config.toml
positions = "learned"
warmup_steps = 200
schedule = "wsd"
doc_mask = false
Each number is 500 + 50 x the weight over its row's rms, rounded and kept within 0 to 999. Layers, rows and columns count from 0. Numbers have three digits each. The size before them is the row's rms in percent of the matrix's.

# layer 3 MLP up, 1344x224, rms 0.0551, rows 640-764, columns 112-223
106:493437472555494538554580489443474479569445562533429511520491619497504464516492515568482465548500542475468410443401520460452434516535489501476430421597458562416469476406433473483470445611550483573590420538471537505483399436547541536513496444541477527577474505494378555557514508464539441582474486421545442536583470505504494563461551449530
135:484518553562456560535462540523508504465516441506462492577429426459503452630443554468523628496495499510481482532479519478597556498545536591445511516443501519428560506483505619468463530435485436546389470513595449564602476457482458458438497533562559413460461608461444448615571494537491488582507535488547457514487504458527525480553532472449
102:531583493531588389497511469507490524463522559468489466402501470568585500523470585473484444498458369522545519538488448500569452449527492511430555526448477471615382557456553472523544497475484512488477516503475437510492519455423509539475468492346362497443432414531547505478434458430484548486499440496412566558509422505436573525539541461415
093:479473524460499469531557479626612437511518491527533430604493463371475495440565530380442548520564472478518546517574430512423472488563502442378446541511560512522494476501477589552365499465490544567448479539561569487482461511487445510527534453446494538508527575506465484498514479442523478482498539535493563435491528538521507444486532526577
111:420524482486513537518476475523560545495469455527502394515415512448559519500520457528480430555482453517415485555546491534439467455471443548524486496417508442501475513473486525467487489490448456411557515620482530413528516498509455531467412533493486517550506522513499526542628444588505568477379532473534555472522509522480626480460559521567
103:510447488556408644497534557588507513459472449569457460558431557424530553462559496491487604484426501482499488339437462560492429475464478436522457572530540467507506464518564484586437445531501459491508449547517537524482453498416424532513407515599460531533503524537538506592540451524475549517475391504500591540526482351480536528505479425502
104:533475519552527555570451524481517495546575610461478489453564610517490468519504405576573543481517551492416603495509516517509458487607518487520533608568475546559471523611476499459511466495511539476473522466534504529652529488532488541506519497483389496578529448503527530536602511569497510497535471530535509433534566431503470490529517433473
097:523484423396481623537508553508468519522517516463434479437573548530533481464454571467489457528445530457503595490579547509570467581633571419515449540520467500511502492484462474514472538484552454555460600485561529410471541465510501531498532495472492528481417465532510438470562540520490472436530480399493577517590453445557523483536499526455
096:511473473454523436487465465542589541560547432416504499547551493562510456509492438409505520472544500507513540603502497429484496517481481521581524403453492483538510538479549453511488462439580587427457577501449513458495475502529418454529457529502419483456548441482507474504565500540450516515382524471511504555465468477562509530508417532371
097:552571566516524461518551481532525449417515526477492509497475493560470560568565411517466451510454549490513507583604479448496475564498457540440456429545474550527527552450472510530609477637445416577586400548542477516570483446466536404508645494479554420481447491507540568489579495547534481489523479486464481477559501435476572556496406446490
089:435422463478474423529521463515495475443518540554547432487472421470486493499514483539468489540444525500576527532500479540374475527532521510515454536457551582450458502484467391526511473518485473481536449481567510432510594480585524425557500402553529520467576492529538521526469533442527531446441397433598489474523527486519482533537459571579
094:452568601544515539520515536388446508476557562396516519530436571592515471500554511573533482544455539517455467609520398533446482508513480544548503489585562550419549522454475539434480371450505497492500504557437525413499445507521536473640537503549431495496536501490419563520462418566551477519446425476538542544481514575518451469505425450511
097:595527408465468467468506531583567506477481559479530481542464453462421405579520589491425531558513520505485522574518427440493567501445512566580469445551487519587545493536621495471468511482562510543515509494459381401486499453483534478592467501443433540444403469569527482581459530520563551475512485586490447571547466540512493457544405471504
111:432607474478535452575514475293527437561498573553416528499517390433519467511445486406550447551506463490439533573537432486482497517551541467495450506546432420435569446452544438526561492566554526479550518411558497477498484564516497517523476522455462538492560410395568403509501432456531471513465549375440484487499452546510458467546437528441
129:405489466525471495535562602494489544490450480458516542503547498514572365408527444526496501549410495487534468554519459431546526476475538479529459537493447539389562495500481440480511541405462565448501499564514500428558499500477523505593569563451447519471518556417451497475544423469517512528520369529429536476552446390406483533479499560464
096:464534430473512497505535458574442560426430594493477457518435492499622606500517574480435516511442465483412467451542445398534446433513466520526519446601447466537591509495478448535538505486521421534473457522506563464355501527422500598522457501501459498486535511440439403495472545528516525478454533462522565557576509480508563536507496435522
105:475431544465492481495379523521532532524542523505528427496413511504448504482449531565512503477488462357566572518424544450484571484429511500410567489484475458599500449515461576440525483539468454533476517521402507561454533450519500615518502506475450580496501507496442501469505512465551504450541570536519404553497481482473526550432435435566
102:431403461505387466491491512501578641504502598462421562465510482565460479520498449485455545511415547482437460512538495561522445489490486483496456417509549507553394449510459519465514539514487426537465444509527417527501492484522427501521527416594502543503596490490517485400490441409559489492434481530495542488530514506474466506501453504480
095:472442451494509579510478500479604424469495491627537416477502455453519446414578429496509459519482551388466491416426501558494498481419420504490523527530559480460545492593405494484518449508481501496510498473490556556470454488517527452399457490509499449470594480544542573433511409420493496526583524453396394441539506469542558508430403504543
094:370496496509553487449532503526465491464500437416405488575491445555525429430441452530540476523565455549590452490406578532558447434567498483523531548533560565567568411515498528505559519506551471487488565505521494420447548477558547472624530511439461537539518494498542519457458495617473543418418439553504458452571495504514570526550481450491
106:531436533628458420579550464503547519505516490501486472513625524459550539447514425587509508478507457557469500538476467443424509519524505502517435531484471519520511399480499471486485434495462514558484465442451447464481477471457458444467474517427446615450464433496582496526530622633544581476500588535638518498555419484484555487547521519484
108:516519533486408459534411454473530485447522532464487507542523508549498599516486450542521474493414443465423474541540434368513591484520468448549509523477496488548474568537522511524504506504515498499519456458442441498399435498556578558482433548539518495430479580539548491464424541530434523361499501507528465558457421549405444480515497470530
105:510486520440452465540499484513470601530562538554479566473469432448592506522500464488596426490513465493590502546542448515485469453512564607511413502513483444503458482488467501472435569489585523527425560477502506469514532427436502431467545450436514444553407524523473530538394492516445479458470530456568499495478448581493583437537412428336
092:539537517431501501524446412605584563492508436551501448454515439567464560464522379524421540453437507449443478464516515523551593478553430555462407584534520452479355459502401504448530536446522463447487520602458520461477551533461540491554555364509573494529453495488613515454548504585446488558438498457508563442568477535538502462496550590494
107:435464583453519474426503492512551546420475467611497538429410461497518541532372496480551578463544462512503455446413467468505529544459536529464381411565430519511555495496445443473405488497558445550459521486467555458383516500559546443437570392547477400510483490497554398367470583468580490566518427472456523559554485498485507501496543517546
090:433467509543552473550542615544462433548403525503620476555466484516485492467544492419489413451463530401437487561491505457578518528493496529610517498528452504573438460589537467439487486632546580430542488520497509473564445472398479507517489465472535496468513508507518549555489489500342525539447521475450504477478461535497475580497479489560
097:472509452456492516505514444544463449576508439502465447510487516489442446558499554430552453563440441375528489559460469486517510467462635467462562453566497475463573490550488459461568467504564556517499477463551547545421434503533497588510495615498469429423485497485495424495552534483589502512409574592421487443460440585465548487526478504583
095:508486534496498473461484512436429580449585473577492499522481463530529475475469400553436548481511536445377480447407497603574499476465496513533422522574428454568493550473425527541523435515465491506553560563448479480573530450477545514441509533545465455608633552563482501472592464487539463481516455511464510434462563414581435493562462523495
112:491417513541506496435480487537502495444520538420511525519501440606525508532647490439401522584538519505526474433451449519578576389497567567526479571473528524589558531446343500426513495477482595468524566467534439548499542458500502480581463512671531533583482514518643540440525514430465537554475462440543454525438565532489617526517492492498
093:416515506535546589466450561443559500471518478431418567548593513486487574484478551547440472550516543497484483444376510555494521496516525510512493562483457477508570395477538531505459434465525531457470558559604473525545520498467531527519466453493453424497516485539492493457441489490559493492455484474538519360556562459482541465554476601519
090:419511553496552572483531503523485488492416475498504605478587495507543549470470553434451507516417425518514525458487533452630571520485450536559399526375552450500568481497487535466530443585408477521401396504462507576554413440531469465525500487469549532517563485442440419557472393480433583563506465469459503444531550404425528469556496548460
097:386417604546476468544512483458473463497498515546460412545489545553476526475497450451495498518541461414503577517502454545403430525530514480578468402541493548586462426570440530456436526416554548457464467478526436490568592498439491522553534487541566448429436571550474471511579517452573480465537475584475578498579425507556513443387514481511
099:632561489496446505504567502456612491560396579537408588490599537547432429543475481490500610522501470505464561491484444510531539481537482471456467437546497574557514448471466502417471553536493468440458563542411476487478493412468478528481480409566529435600529453506529524503529533471510465549528415531521512469506563464536488596574524424457
095:478603522514497458516579521510484469493461575586588429454514465611428548500494524518569536486482502487461406503426391464484576428474481569506542373462464435502456475488506482487579539487427505568527482522426529557512443548486516479471531427406455504585450499549475572558423565464503557487470511437408501482588494399562519510557478511506
090:512483474542508546500456527483531440483587520503484454506545488446526465590539433458494545454531583464445514580539440490596559543467441567487437455598527508615432581519544483466527488488546457538431476498537532571499419542526514459515527491481488405493529516484597517494540492415531520509535495583418557487520422447501424527544439506545
100:480525471545488397532539468509582538469534502487524351519529432468490493472582448556488436510486490415543485517532565395498537513618580458418492473558486562512488561522505508525426437489454511521468468540464527436477509436438565615551479512566489467475544512477404451546547429429457487493593379479531482502533543549526563504509545417557
097:476472428550450488587490615491484585469477516552582501475516474503565432508523498455503513476503433539357504468481472531443523542498504433491573440499534457480482500461495494502482486511568474499482464544535534480551485400503515509523450511446487508512484549516511535575548466474415569498486532470449558404463389553503507388385481632469
100:559584400497398522468496564461522525535510537449529487507553499453409491480570537573471534525494512509477502492528515544548501496488459491481496464408524394616501521460466446452478518511597505514544411541445485496559499477551566564496462634574484531484460523449430489588548525431414488472543482487560486476558488558490537474507459500544
101:413497388480568502479377531404455517532422574539532473505489431535444548548575536521503463522432488478600501506499490486497508490549481491434523440530462476518443500557505506469472599560500417392469473597450550477483552430428515506555553418539573555616489541513484510531548498579461502474417583506552480539594588660470547515477498470500
096:491421525450518472523499560545572368499522411531492459550537480365504423514556462434560381553537433533458485451547470408488526439539496503510441450569419502545511516528494470523440511503456475481511424578490591441495514517581552496410525449450532517485445504482550524503492492539466522483541458498408394446505478500541405472602510452480
095:412500536605499507537496453464543492539506490474433460487550475489462529440435487540513572511578479511549597536425459418501483430535548486483568489507574430403528492515517556423554466470480437489532521518451492566531503425532517509588565483546570503505457530473565416471471451474457562592570516485468558501471538603446496465504513423577
096:520528402451556523498460503611542445480542549427514435567493447483554539548534500467504517505412490489426572526475532557561500502468489496473568491618600546482544527575401463497486424499498433543451565563541502459486479503474493598448518484420444536547488425540427409488501474573480481512409393476561439459555520502458492458567546441509
089:566530525470513593556462583533517451450557451476488524388539531558429614456503498398450490543513411548542510517548498544455468448622501467595503427553443452467545501452521588518446445419579424458481536485500527535468561485460501475509469438612456485523476567521506518534523439601528504582488484439521517499504452422496470483478477468558
090:588545587425458531571421482466593517509498442484483534462541559578559497523555456517545508452557445485473356492465515601449486505507565521507461491477460512520585491447491484407487485452602520504502464524536484525494515566404491498496584532567481604586481437545500473412398483493569498497495467483623347493463519508502483519537482551465
090:506542482520521598490491541378546367483522419533476545502578527478554548470466498465519509504510448526520505437524570425460453466453505495445514611494504521456617414518484503403448488553405434474486463521418469488542471436458561477506492571485414496513535507527423426480434493481554587454542487532519503363445523511455412514505529450513
093:638576528482548480477506485430528452533524402434537483486524470620503516467503559451456536504467398446494505492521476453470486429432464552489585521482457513436544476470513529483443538573528417501429483611469501427534477502443533537478544465513510498448561535555432543595477443600491547524491457560540537484544457575535563562527457559563
111:470582504490513521443563483500389547519417466458429553512458432495573486355483456484632535457514513588481489486482526526529474462436581434490493473406510565494494548531448459513595378468482530523535586492458594408486559478548515511594471421485423460536517496430436517458512470564492431530596516554536521484563568485472562510482657452488
094:514486527416507495500466513571432551424488503519494475424498486548545442515580527415503543533489500489461434519540530531543507505502514567530515458521558464468524550495443446500397449377581557421577575460422467519555523453391477548509495530481544460602497481583470473462532397475452479554463373509519533414571559456471471507539486507446
093:559465556484532474585480423511502430462492503481552527499477532508527495481499547501486508443517439546469531595390483504567518445562543507417569477570437571523606440465404484623437485578488470385507480549544555521446445450466556508549551486487446449500568585458504428572424543497527456544499561447425529535454584578502498503521465375544
090:531495577448596501419517482467465490457455561512492482594504527561495388547472456512560669535493495545523489492491471424349491464478578536440549456513452563509489401447489614451470520510519430478464602515500491526609518482503491527504531515443507533457455534561482537483426522539494404514518544439436455519564467515550539552568490483536
103:538472380537523635435408520483460542483464514531476500548533475562496436453594420557519561440486540504485479516506441590603409521502479517570471530491552519461556479475541553424475534506605553492492503514474446483493450548512512449520495542480461527561435433574508506452482512489445446575485583457541408559539484487544537555414476492423
112:488524571522465566409496481596480508505497538547428521462495516455546586447464482527523457568484526502448575517528429534571473519435552428479453547542511616482453513417551465491491458502342468492454593574415457523569471510555572428494433577534491487500403525490509473502529488516540433489486458498490494495445492500531585498413500445580
091:488516435453545480450559580441476512565498400553571590440421469472523461467457430461395522482515432526526461531464566534551474496490397435441540453503545473510514547500458508566425512475477458525543513492459520495484535391471466478476523499464586483433513534483573548558510412541580480542460422444497507462494510462587545406569568486433
112:477448477514421465524448483549515465555543408502580516502536492519449573520558520506464474477516531493484548601513486466582541513563467474529534585478447534537549454512585532554514428515574514445557477526448554589592588483582552501569643418537483536442539465447612554470524526401396462480491508608534528486549545513529493554508513533601
098:428495578474573477460446476590479519469462560499522508545615428489550567521563518497491566557513532481554519611560465425482500484533488516401418493566530538501452407489496545487513547516389449536588526440496404562523456507503610483511587362479479575582449492596486508510537538472396506515424511576435398517469466512455487518509520486508
096:581455446608485482432434494396491529409509561602451493483577505528531520507551504480409535483472492504529455461488429523520499490466517496470532572467479552536501538480388547453479521502471548471476539516498466451505582471414537589412487456523614528544515563515442543567540602478446476504538526579532550483551405555582444455534544434555
101:442447480556483564505563551540483478423484545469504528528486494611590493457481574517424555561489396412592501381509484476475487514593488540565540531413492515441453487459525529444529488558515429527508567419545514473544523494483527481511477504510538483483573460481603537541563510523474406428578506425476495532498422510486511504547469460442
085:477500570484577447524488500410504523497501470494518534493495522530535456492587479401500498484506399470589626526481523445616426493492521509469417479490471442519470491479470490475564483471426454463477497509483542522565599548460509455511448480530485416486549473514510543470526455484576408578354488449479500463481444604494532495532479542438
099:559509455592512515389424414544530583562432509480456484467504521435453527454518442508584433447454421487512527518545519493484523396492558523511504556573470491510509507548440438460490493480361519410584479436510538582538448552511458517433476509541497548457489529484505499511483501514390534499616522600455496517450507477485525532467514620428
092:444535613553488534423451471559578447499527493455471511472462540592518593579551476517511460550512475470465486454521428464581456515484491508543504531550511493479424477514468442479474422515548518514541482512582485547445499457505630486559360540549512497512452558486532574461536403500537533396463445498502548558455473465429478480411527573533
106:522587413599459517548519542506493456459498497514507483443507471461478501529515525513504545522525538493487504498515542453471489563479396449513500532507501535464483613446600548485458467453549469426521430451481505521478596552531452514508474423499449559531556412582426510525446423532454580525480468465452427451486506533457493492463445456609
094:530491481496485520495455430492496519516461522529625497394544520502534562403577398446475465533395433521565484453479487597568503513391381431483438489551541502479389555435531503535547525489577539416528454548489437533476505526420503527458524544530532501498458567455544442525491388548495499533406569637476451528485503401540563533473437547466
103:483520500534452439534591484607442552377519488425578484416500553493495472484524378523521503517404555571596536531513569494503436553469464455471446506495521476546537585507518477462553575570468549518581389552488537529489539503522510582571501568459448429513588547481507434460511531477465445445514483462427537532412428458498570552458460454554
114:569456470486489550415510506477467454509557469518517470419500488521533529487533459466488513547497404608459610531563465443469514490444451527455599538455487558517499401487457580516477496539423480644590505448409458486472476515486389562511527502474501462457518430436540399510547596514561484540465511446441565509447549594473474558478528437495
094:458481521460532485568543456479525505427519497535448554493561512555521627428531467488498549528535510503434382396454473392449518437517504420495525524557617490468472511501448492512475475540392490486478445530467473442460448463422508499426614527477453515566533545493456496453475537550518491480530513553507498483416565546466538486646509548585
100:455510356549460467450492533509553531484554572457425468497499537537485545494592555541540486476550547403534512568470512553493409461526550476427498470467487548480496579578551545495568477494547502540516541482512578526650482510602445452576538537491476486398475493506432541420475434406538494413529519438453515519542568461516448497433566437501
107:533495535513529534533471487533513479497548476414493544464611525517432491529508462472497464464432545481519462485500514519513489468549416556586481558503522552542433493569404469520496599566454542479458455528505479506501479443555555568516498570474449485472464492535520392457624496471407454386541538519584533546511506440425577505512523647529
090:473486432526531486461359458390508446554548453507532562423534514527625518498470398514555504588520450403483585521490520476522563568601482539579474526449534408568440569457461460436570425562571458477471459511528602545503456553523434396507408481534534534489534530501539495511538542450512459458478507609524538506513521527578441481514569490610
124:489377584523412541558486542468609447409516370469565505453547523506562469486436490500468495469527491486545400498469430460529424493569548588535406540490477452527435479492493469453560447480607472552598494455513527438492506450547404411522545479573440498525502527541501505433399490591532583565467533527581411532488481479508473499501512529430
103:415509531423512483517483496429476477412419582498500564473505522474575466590509387486427553459447464497536488428517422430534510500503556487597531520504493528488530502474513444523546471481501533552528461479460566578489497486558492465525453549499540509514513362566469507543477473506449425427544516507573576532555569468457534527417498548562
103:474574465501471463602516585478506392472450586493481494387555509482422409477576491515493525485448569455576545493546487477506462534457475431508518474472466551527500541520549397429448502562530557564485568475513581507481505506539546435536438585451500471535505453473498489530524484401507473516458443421555426414412492457461531531497570521442
095:494473495493506496529539511555500485547641434498506460442447464395494516537488534574452492530561513507478504547445459443586437600468444562490489525520469453420604528611463542554490409526511495442567533573460431502506536507482485490472576516495456614389443551493542494516443555453583470518552432500444420451509490488532488458426482451493
093:565424559454505500500471494510553379479490526488443444529566593533487480521508447469566486485481515492478522551457561437525539604582476455509498482415512562464517497581406502460590442589487524393491558479549431470457505465582488552441424472543585543468576509516492488506432397538466565541550475564431469483507492434516422581586502456505
080:542455474542427522449461490555572455489523534507482471458459504474517540566461479532533539612600496618462552520426453387454527491549508526509467529458431424568501473565467487518481522542545430455553469472501538522533584440531646441477525518515551404470489439480507481565459496469413546592493553432534534491567496538502522584538521481553
098:438571409449509447545501488551380587490548435526503423525505423495528431523474560536419492606541503555493485536463462520538592438628548475501543518496559418396485503460408565466461548531459504456508490549473608559529490518467385419538495462499520431431528527469477536564538523466577488550505530486450504508486588477585513509474541440491
101:463508446588435504531531554445497462507602441481523434462500537476524526514558497458512493434460517523579462531539467532578492510430505513498459545511572617508534446542464525418549511505530538421489510495505481562482530414534609534479562417486617567565508560568480493573519510578474469528423456424532497490569461486463621569495512510551
103:528457489459587425493520507500497496432524509411506569479546508539471452444497494493562543573418500536518521392504446541464417532457571522445538484471419477565518559521547544494590445410436513408509521550547427478549450498531509490504437539564433584491550461444401510576511592492552474505433500479507565508499531533533412542486512559438
091:513556523505473533479491410578557390423427438551469519446520589575462469546518456470462495457597520528554649560487409476485530534486593447542464509525454524526565510485515512486479500592565515540530505459496529488555542511565500497513616509532417460523479454491555470558451578561505536465547467527462441493454466458493465526524530517536
102:512527499509536537550564559522532619361450519409517484593464465454462496433456462484504533542479574452500514525493491459435452395524513451620526463451366541471493445398480608474479544476523473499580548582521467594428469496518489490399456478413554440525500550501460511463475518481372474511414488444518530478567440457523564478415499468522
092:424534458540505553486472494466578538489482426465475374441502517508424428520469477480468345563529473468433498379428473534490498452520490504514433586485499520496487456447383510530386481505468455463495630446484555535451527477605505563479405507451515472473542469500477557600505480528502357577461516505458430494523557508507448498491502472526
116:494507494435432511534520474582516540483476492429470495541607483509551620486474598462520440412460555579544474529470533528541536553493453431538469523439487463477573481445526526497553559502481525527418542581447523487454536474461503529520393484489509447538396505488517530409439474400506572535424518518522493496530440559480508505543521531562
102:597505546553447554530454514450491467497529467440484452485498471557506529560614499450499401636482477494448444517533488441464506439482431558514542488453469442507587580431494526562478460459433500503467515458563464463536492529379518428530457512595452475541462505483524551445448440586518538500529488470605490489483407616475492485574488478486
100:526487479427522454413371525449498601465531517555550458515490637483481465499579436524491406543485544460505509528463469501432592557520573554489500454605429491594536539474564490455484456557589446359577445458571478468472504456433566608549569450441456540435521442530498525516451454483454493467488498572550541424445541559492484570477511545539
098:589482454378502442571538492521491457574491504450437548447480571538423466526453596543522540476483392445536460468434513453536503528512540472542437580464451504540483533437465490478467505563369517529529529471505453522470519451418571520522375456515546539506520441594455434579581500511534447515511594433478463579479464452453506470528444481423
097:532513476520455586454485440620505532517480483552500565475450474512497437476455495515419419487465471416418471496600484535431481467457411467542515463569510489461575490425466566444494448500548510477554606433539459538551542501479409484562527458518459513592544518591433462517544487501464463494509570550495517433495537568469489461494454481516
088:523511550539380498454506497532476448457525468525551374517531515490513525571610499470481426407497483483502534514655486399436466462523518464470532499502508532505535399429518457491440478516490537498471462487455523527458487496503435524432521631444536461565502553536490556534528565502489518528549573518499473513551612476495454550541535502450
103:531499473417465448562536516538395456437529574459453466503486495517413540509532434479597513445449606425453532595484475536529543470471448613450475439497457594483599466473489513546503572510590460427438523522479523508563548479470452486469486450458563478570524570503481489471502562549526487467462472449547476456471475442539497594532500457489
107:537467433469491470487507587466483595452530438507495536484583551511544555566492518480525550516546469496513527487480524584510402550557474517423462483537439525503458527532470504534407542512554458494512542440533589565494387458417538458500418475515500480499556434612482450431537478470504491544517519575484553521587448457456446570532492555501
087:497467464401501511504505481535440458533501438502506537507527482530429500375496480544558468532498545462501462522477582410487485409437399465531555482422590485492422561421496448461596594508418472543525492619528535586531542528425379458381549492546557488431534400490468513537501377448408518512506465559467466560526491537569514576485554449637
105:485560440489406541419501615527557466559450504477461607524486370541539433560518460468578524407457511604570504505458480564448489503484504596583429537423509485521494506423456460518461572520439530551511417456503453431498491491539538492458492407492534494454491515564506452533562493503497515458551429518550540450589516504493488541430442529526
098:480453504515556450558456529502463514487519478563515507477541454454594502518571492606524478473516510557507403542407459369475506491542552560434427568468545514501488447498507541519466495504598503424506503435525478534506543408422618551450590506423415512546487501559508490465466465479413522467539459519497515475496470480520495559417503588428
099:493533536417474422592432529500548425503528433527454459555528493593481553528484408548443448506521513484459515478513451438611485481563443515431460619557426589524498532484585486482468571416501423513576468505484462503526489539498532466531514528487469516479489499410524524582518524503543598514407494542444476456479517489561600575538426569517
114:511508540455506455542487480478449533515464435443466479520373509429534526501509550425482459532515451497555519513510453467551526507535494536515478505444460490502467580506501362493431469504436519528409482489429464529473560453574578470541508497344587546402490538496556454474473464555500518529473509570486495508530476452532540490513500420503
098:465451445487483464523486516540502442475465536529528455496438580542479486482493486506465515536479402488516391576424479553529603483488424405455552515598487415417455503505538554500609490538519418503553487499495485442456489546558452432431491495535464488489540467523446513426477471509330511426473602498417527607463426551470507527547541438470
120:458387488437446510586494417456533475555471530497606468424444471455570554447567553495492557415559457549452508517454492497440518454480475514503636481508448438498519492590344569437486492434512470477504474575495465471423510561521479549477527514527510499487474497430507453515504497611461447492474506536479487482490481482496553458528506558549
100:571468569492494531568573459475447470458389562612440449532558528462572458508594486478473630465461619442474513498431514519509483501459505588497470460569400499453449508494489481510588496500531484446530411557561468574501554420399441487488595441501463472534557516572517493478499468445503610448592517519482534453533505504478534472382414553496
096:538464530464404497495507487397513552420509541514439494559498520527430585477531484478537495505530402474436520522490546437450397539561511468517546498492523510447562587506595508492468461409523524498543483432562423467448519486456447507492579452490525571525449408522553447511562475558475432399592508473531539483550491482532528460506432482429
108:517495431542539449575522496428483504418544483463531533560385477532540473477454487507478581447539510449454432508465492526532478444512433546546446586507447538456358494442473429522522475482427509486492569528625487484510487480446429434532464610497462451527550432407531488606441448606451507520488459366531461481483498474498486589544459412611
091:538592510469605510443400556458483412575476459614554460584570522554535498513539450464495494400538442491574525531392545498464550525560536512555475557403535483544416532462538409495486508573465438446480441531494476500490436433538469466614491436397474525445429524486561540556421516540539485528480497558499484467512543521604541562489466455599
101:529514623424451374568470481486494550484577539518489543566487462554538423585566573482421489560502571483470485483547496425527444471568392512546574505533367464494512532487536445458629509472493503445429539547505472499555450462540566493476494479495535510514533533502489499468528457470529491462511530544419422523529522554465476543547431402504
083:482430580447533512455535491498427486507515580530609473575542471433485505536534527466540464515499428506464461575508562500479487482541482500449441542491435615423481403508573556416495486389528465493489437612516562543484521445430566408477513447533452499381433474523455504460572455492526423459530524495507485462491529401458455481606521428571
095:535427529483496463523505591469526496522477467519556588525521452502534466538536439431420508533587461568511469501539516503550485414494391456593487507533524388559509477407534518485511506513540526552626555497449497419464484488456529402566459459491513591496466496454512523640443504594517541441426574530492427422507517453491503501573569532446
100:424471514475596485466481482497559544557460525577493499510571491487510503476479568593469487579473546554509449512565443515583400477476410461600558542519505545422487509447454501445509484596505510511404411479397493398472506589382499490497510479474435595603506471561481447554481517514459521592575514479502532493459479504501584449494535506487
089:494439469473517570463582494568462451559502519491524505490503546424550466629447466476474475375565382450431487492468457425491522464506492512480429500581473627534437449567582472460464560522549555612497496495569512468447495543530469493547598430541502531570516502543516496468406440451507464482500501392480534516545489526433448469483464517516
100:513443533509450525497430442477478466423578545506488466430557532639539435430522456536542541515430529440457569455484577449444549501581468463464492501429406525511431548440475515469470489489490461435482507490500479522518517526445581418529446454516538468445406547460524484439469560457425461595472528547473481496387556485458479536416526475496
097:533446538458512540522549532508495518502516527412491470459483531512581531470498431622527541482476478463575407534473549428542522509507512520486563548456492508580551414495502523437543523457509480513436510476511486477452488425481426410485639449468475530542552569477498515492485541591431540494523545418577495480481518544438443550589506469456
112:485441544513469431482473461510412453525569511573548379483480437431505528504561468480474469573493453464523519408533443506456506505595435460439477478476508487481465466546489483499531520431372535460506458443490424483501448412545525525542472521488487554457479508607557502481435515517562426364453515473510520529500517541487641415539472546545
092:530559419418589568539613540469547403523432569541492439450475456520537548482458471454520437528438513586474477571451501547569452533474417421535525528516497497476489518568512583557536497577557469406587474502463557420512541527479563601598560473485527512392418530500498497423446473479610478479461535484453482514503533448521587552505396535473
108:487437479521487566523436592502498462444546579444361488538527531511477491586549480474482476526510483498524526562474499512496473504515463603482642424504544506522418544537474507495587416530467508520507488470523505548431507471497605537538500521483553603538459472480538492452401530439491481460567563500551375556466526553454408443477405578565
093:553509475470459432575440463459574411514506505542428474493518480543496555466521415498508571495485467574394555521605546437471486551583485501524458466514447454604554480498466494494458514523534539435498560467506564542569577439424533586416475498422438482484468516511498499474431493447558437531462389490469493450480468519562505560476549443533
099:374506457520476501490540505440459531425630517444433530572510463510459511549538539503484542449513435530334476514535523431435466480545532465508496538564466543468506526537506492538551449448483516537533436515464572540427593457485461466420633479515433563624462488527612485518496453534535420473460503537532549589509467439502580515563506454479
096:589507556449486474470552491599441466466538500493509517458503572472497468512437547475403535462566528551495552549525444576569578474552479575529501480454421524462561514502514459497448490488607426480669474464472513457479491529553551470446493547531538524484453474622502480513486484469417422495434490563526551545543528492419402425445462448486
082:498490460470598519434549490540418478452610524529519535575496540481423514462467510555546469525375422593513561479561433570452488583516505572457457529555478507519494514545508485450588460396537437499471570513586542466488438477473412608488438532515442510487515496536450509555516539416425535491531648494432496473473502490430439487430474494485
099:397550501470527490499389506481526526453527484583523535588534446417527600575528545458482519515496514510601493485417530475470468481463410502479527494446566446517448462459379505443536475492530523481534483504486545575602551535575463501557507414523524550459435499471420560453483518476472486538428497448480469522455595476496540523502539556443
120:452355509522528528479475474471619491490506445469585509449533505493535521493512385482499484477499479474485509509547398499521487490527532547535524537560545385460401524466513474433584476411501463536529475466512557538512458474607450453507515522639533453583557488510476534469422518489475621598448527516521514515511517490515481511466496497490
091:454458514517438471432532531401513430500557540402530502433596494484423533639510505495450503429486528442527483555451572474483485539452513486495508505461549504493487423474495386465543535473397513518518497552481542394496579505475547429477482559563496498540520574454499490426513482587515472492474563565503433534420550418426453542514375457508
092:396476565539487456491524492457501438555547523477498524513602449539479483530526510528578520531414584501496518513497462618482382464479530588406478503523545482552505522586491624480450527483536450550501530431448564547439557475507518610445482468527485422470513527589505518503495478552508579484489537459563545496517478590492551547515463416459
096:513511500431511557519529585464450403493387462509512541445467534525485507585519481505525425453580557478547501466524567506482443519560534469536575461455628509459483473507421525471508482396622510538398495626530533579491505456484579453382412450415469493376535350513466475494510564494524401542540535452467575437526429555513520431509497500462
111:405505466458415570422435518470536561474566477469522506523524493421451501538483517498583564480488476463442428514432490468477614478452479460487557559501545559505489544468545453474473415541452578456494418505468501522550488530385537458537465535532520452528513430482545508404382494555407561452533495518445497536484507426478514514463621515588
105:428428619510471425429539416490520563497477489455449519514493437498500441539431505454429457552509472516426467450571467551441500442503433556419467534491444585476520421448449486482493539441508486439521577525552555555533558450537496472506503517461503470555522432561513490484485511462522555555597542460446458535386554535486540500467566539497
098:515408433499446432495514472409543485511428471475609443505578551516466562612519498459463473532494505534504530532515466499497564507525430493502542528508393520480461599463516399488494560453488538475553590515470547439492501469614487416514557460569628526555506462546504538485527508541474571416388589388451491456406555602460538501489455489512
102:466550471550545477423428489491457540546448451573517508476426505420510467501519510475529458554558642528410510445438571560505526509512488509377498491572403458491520431453542527482454482542542481509477502507473550482477511575511464422440468463517549508473553495488533507465576529534522461522446431472552560549483512525548483582573470494509
097:468488531454462460570439571488512414468611485585590545526530494469457548447467467504513470420578547559613458615448449485435575488491489437549473479553530503574377501564559565563407443457546524397468462449530431498504490494438506470538565554517515393453454506488486512523617445557453497454456523562506505473506520612520422540534520522460
098:466387496487524519538418495452372458524501538446407532585401502551454540521503529471487543567490480519516460551481477477476518469430367501477459462463552537508495568469513535590541562493580538563439452498461443497460575513467511468484462538478547510528547509424426446547552545460536414518569460463498515519415504486637507465533443541593
106:487523455496463496485452481534468512552574493511471386486532500464458496537567570560494399467495446524406511542461481462483465487537470560541581434434505458460543475519494459504427483445458576446467448533458446594512448467528519434490591524520519457513499539461476536496479493446436534436572521470536450518502513505541513497506449508500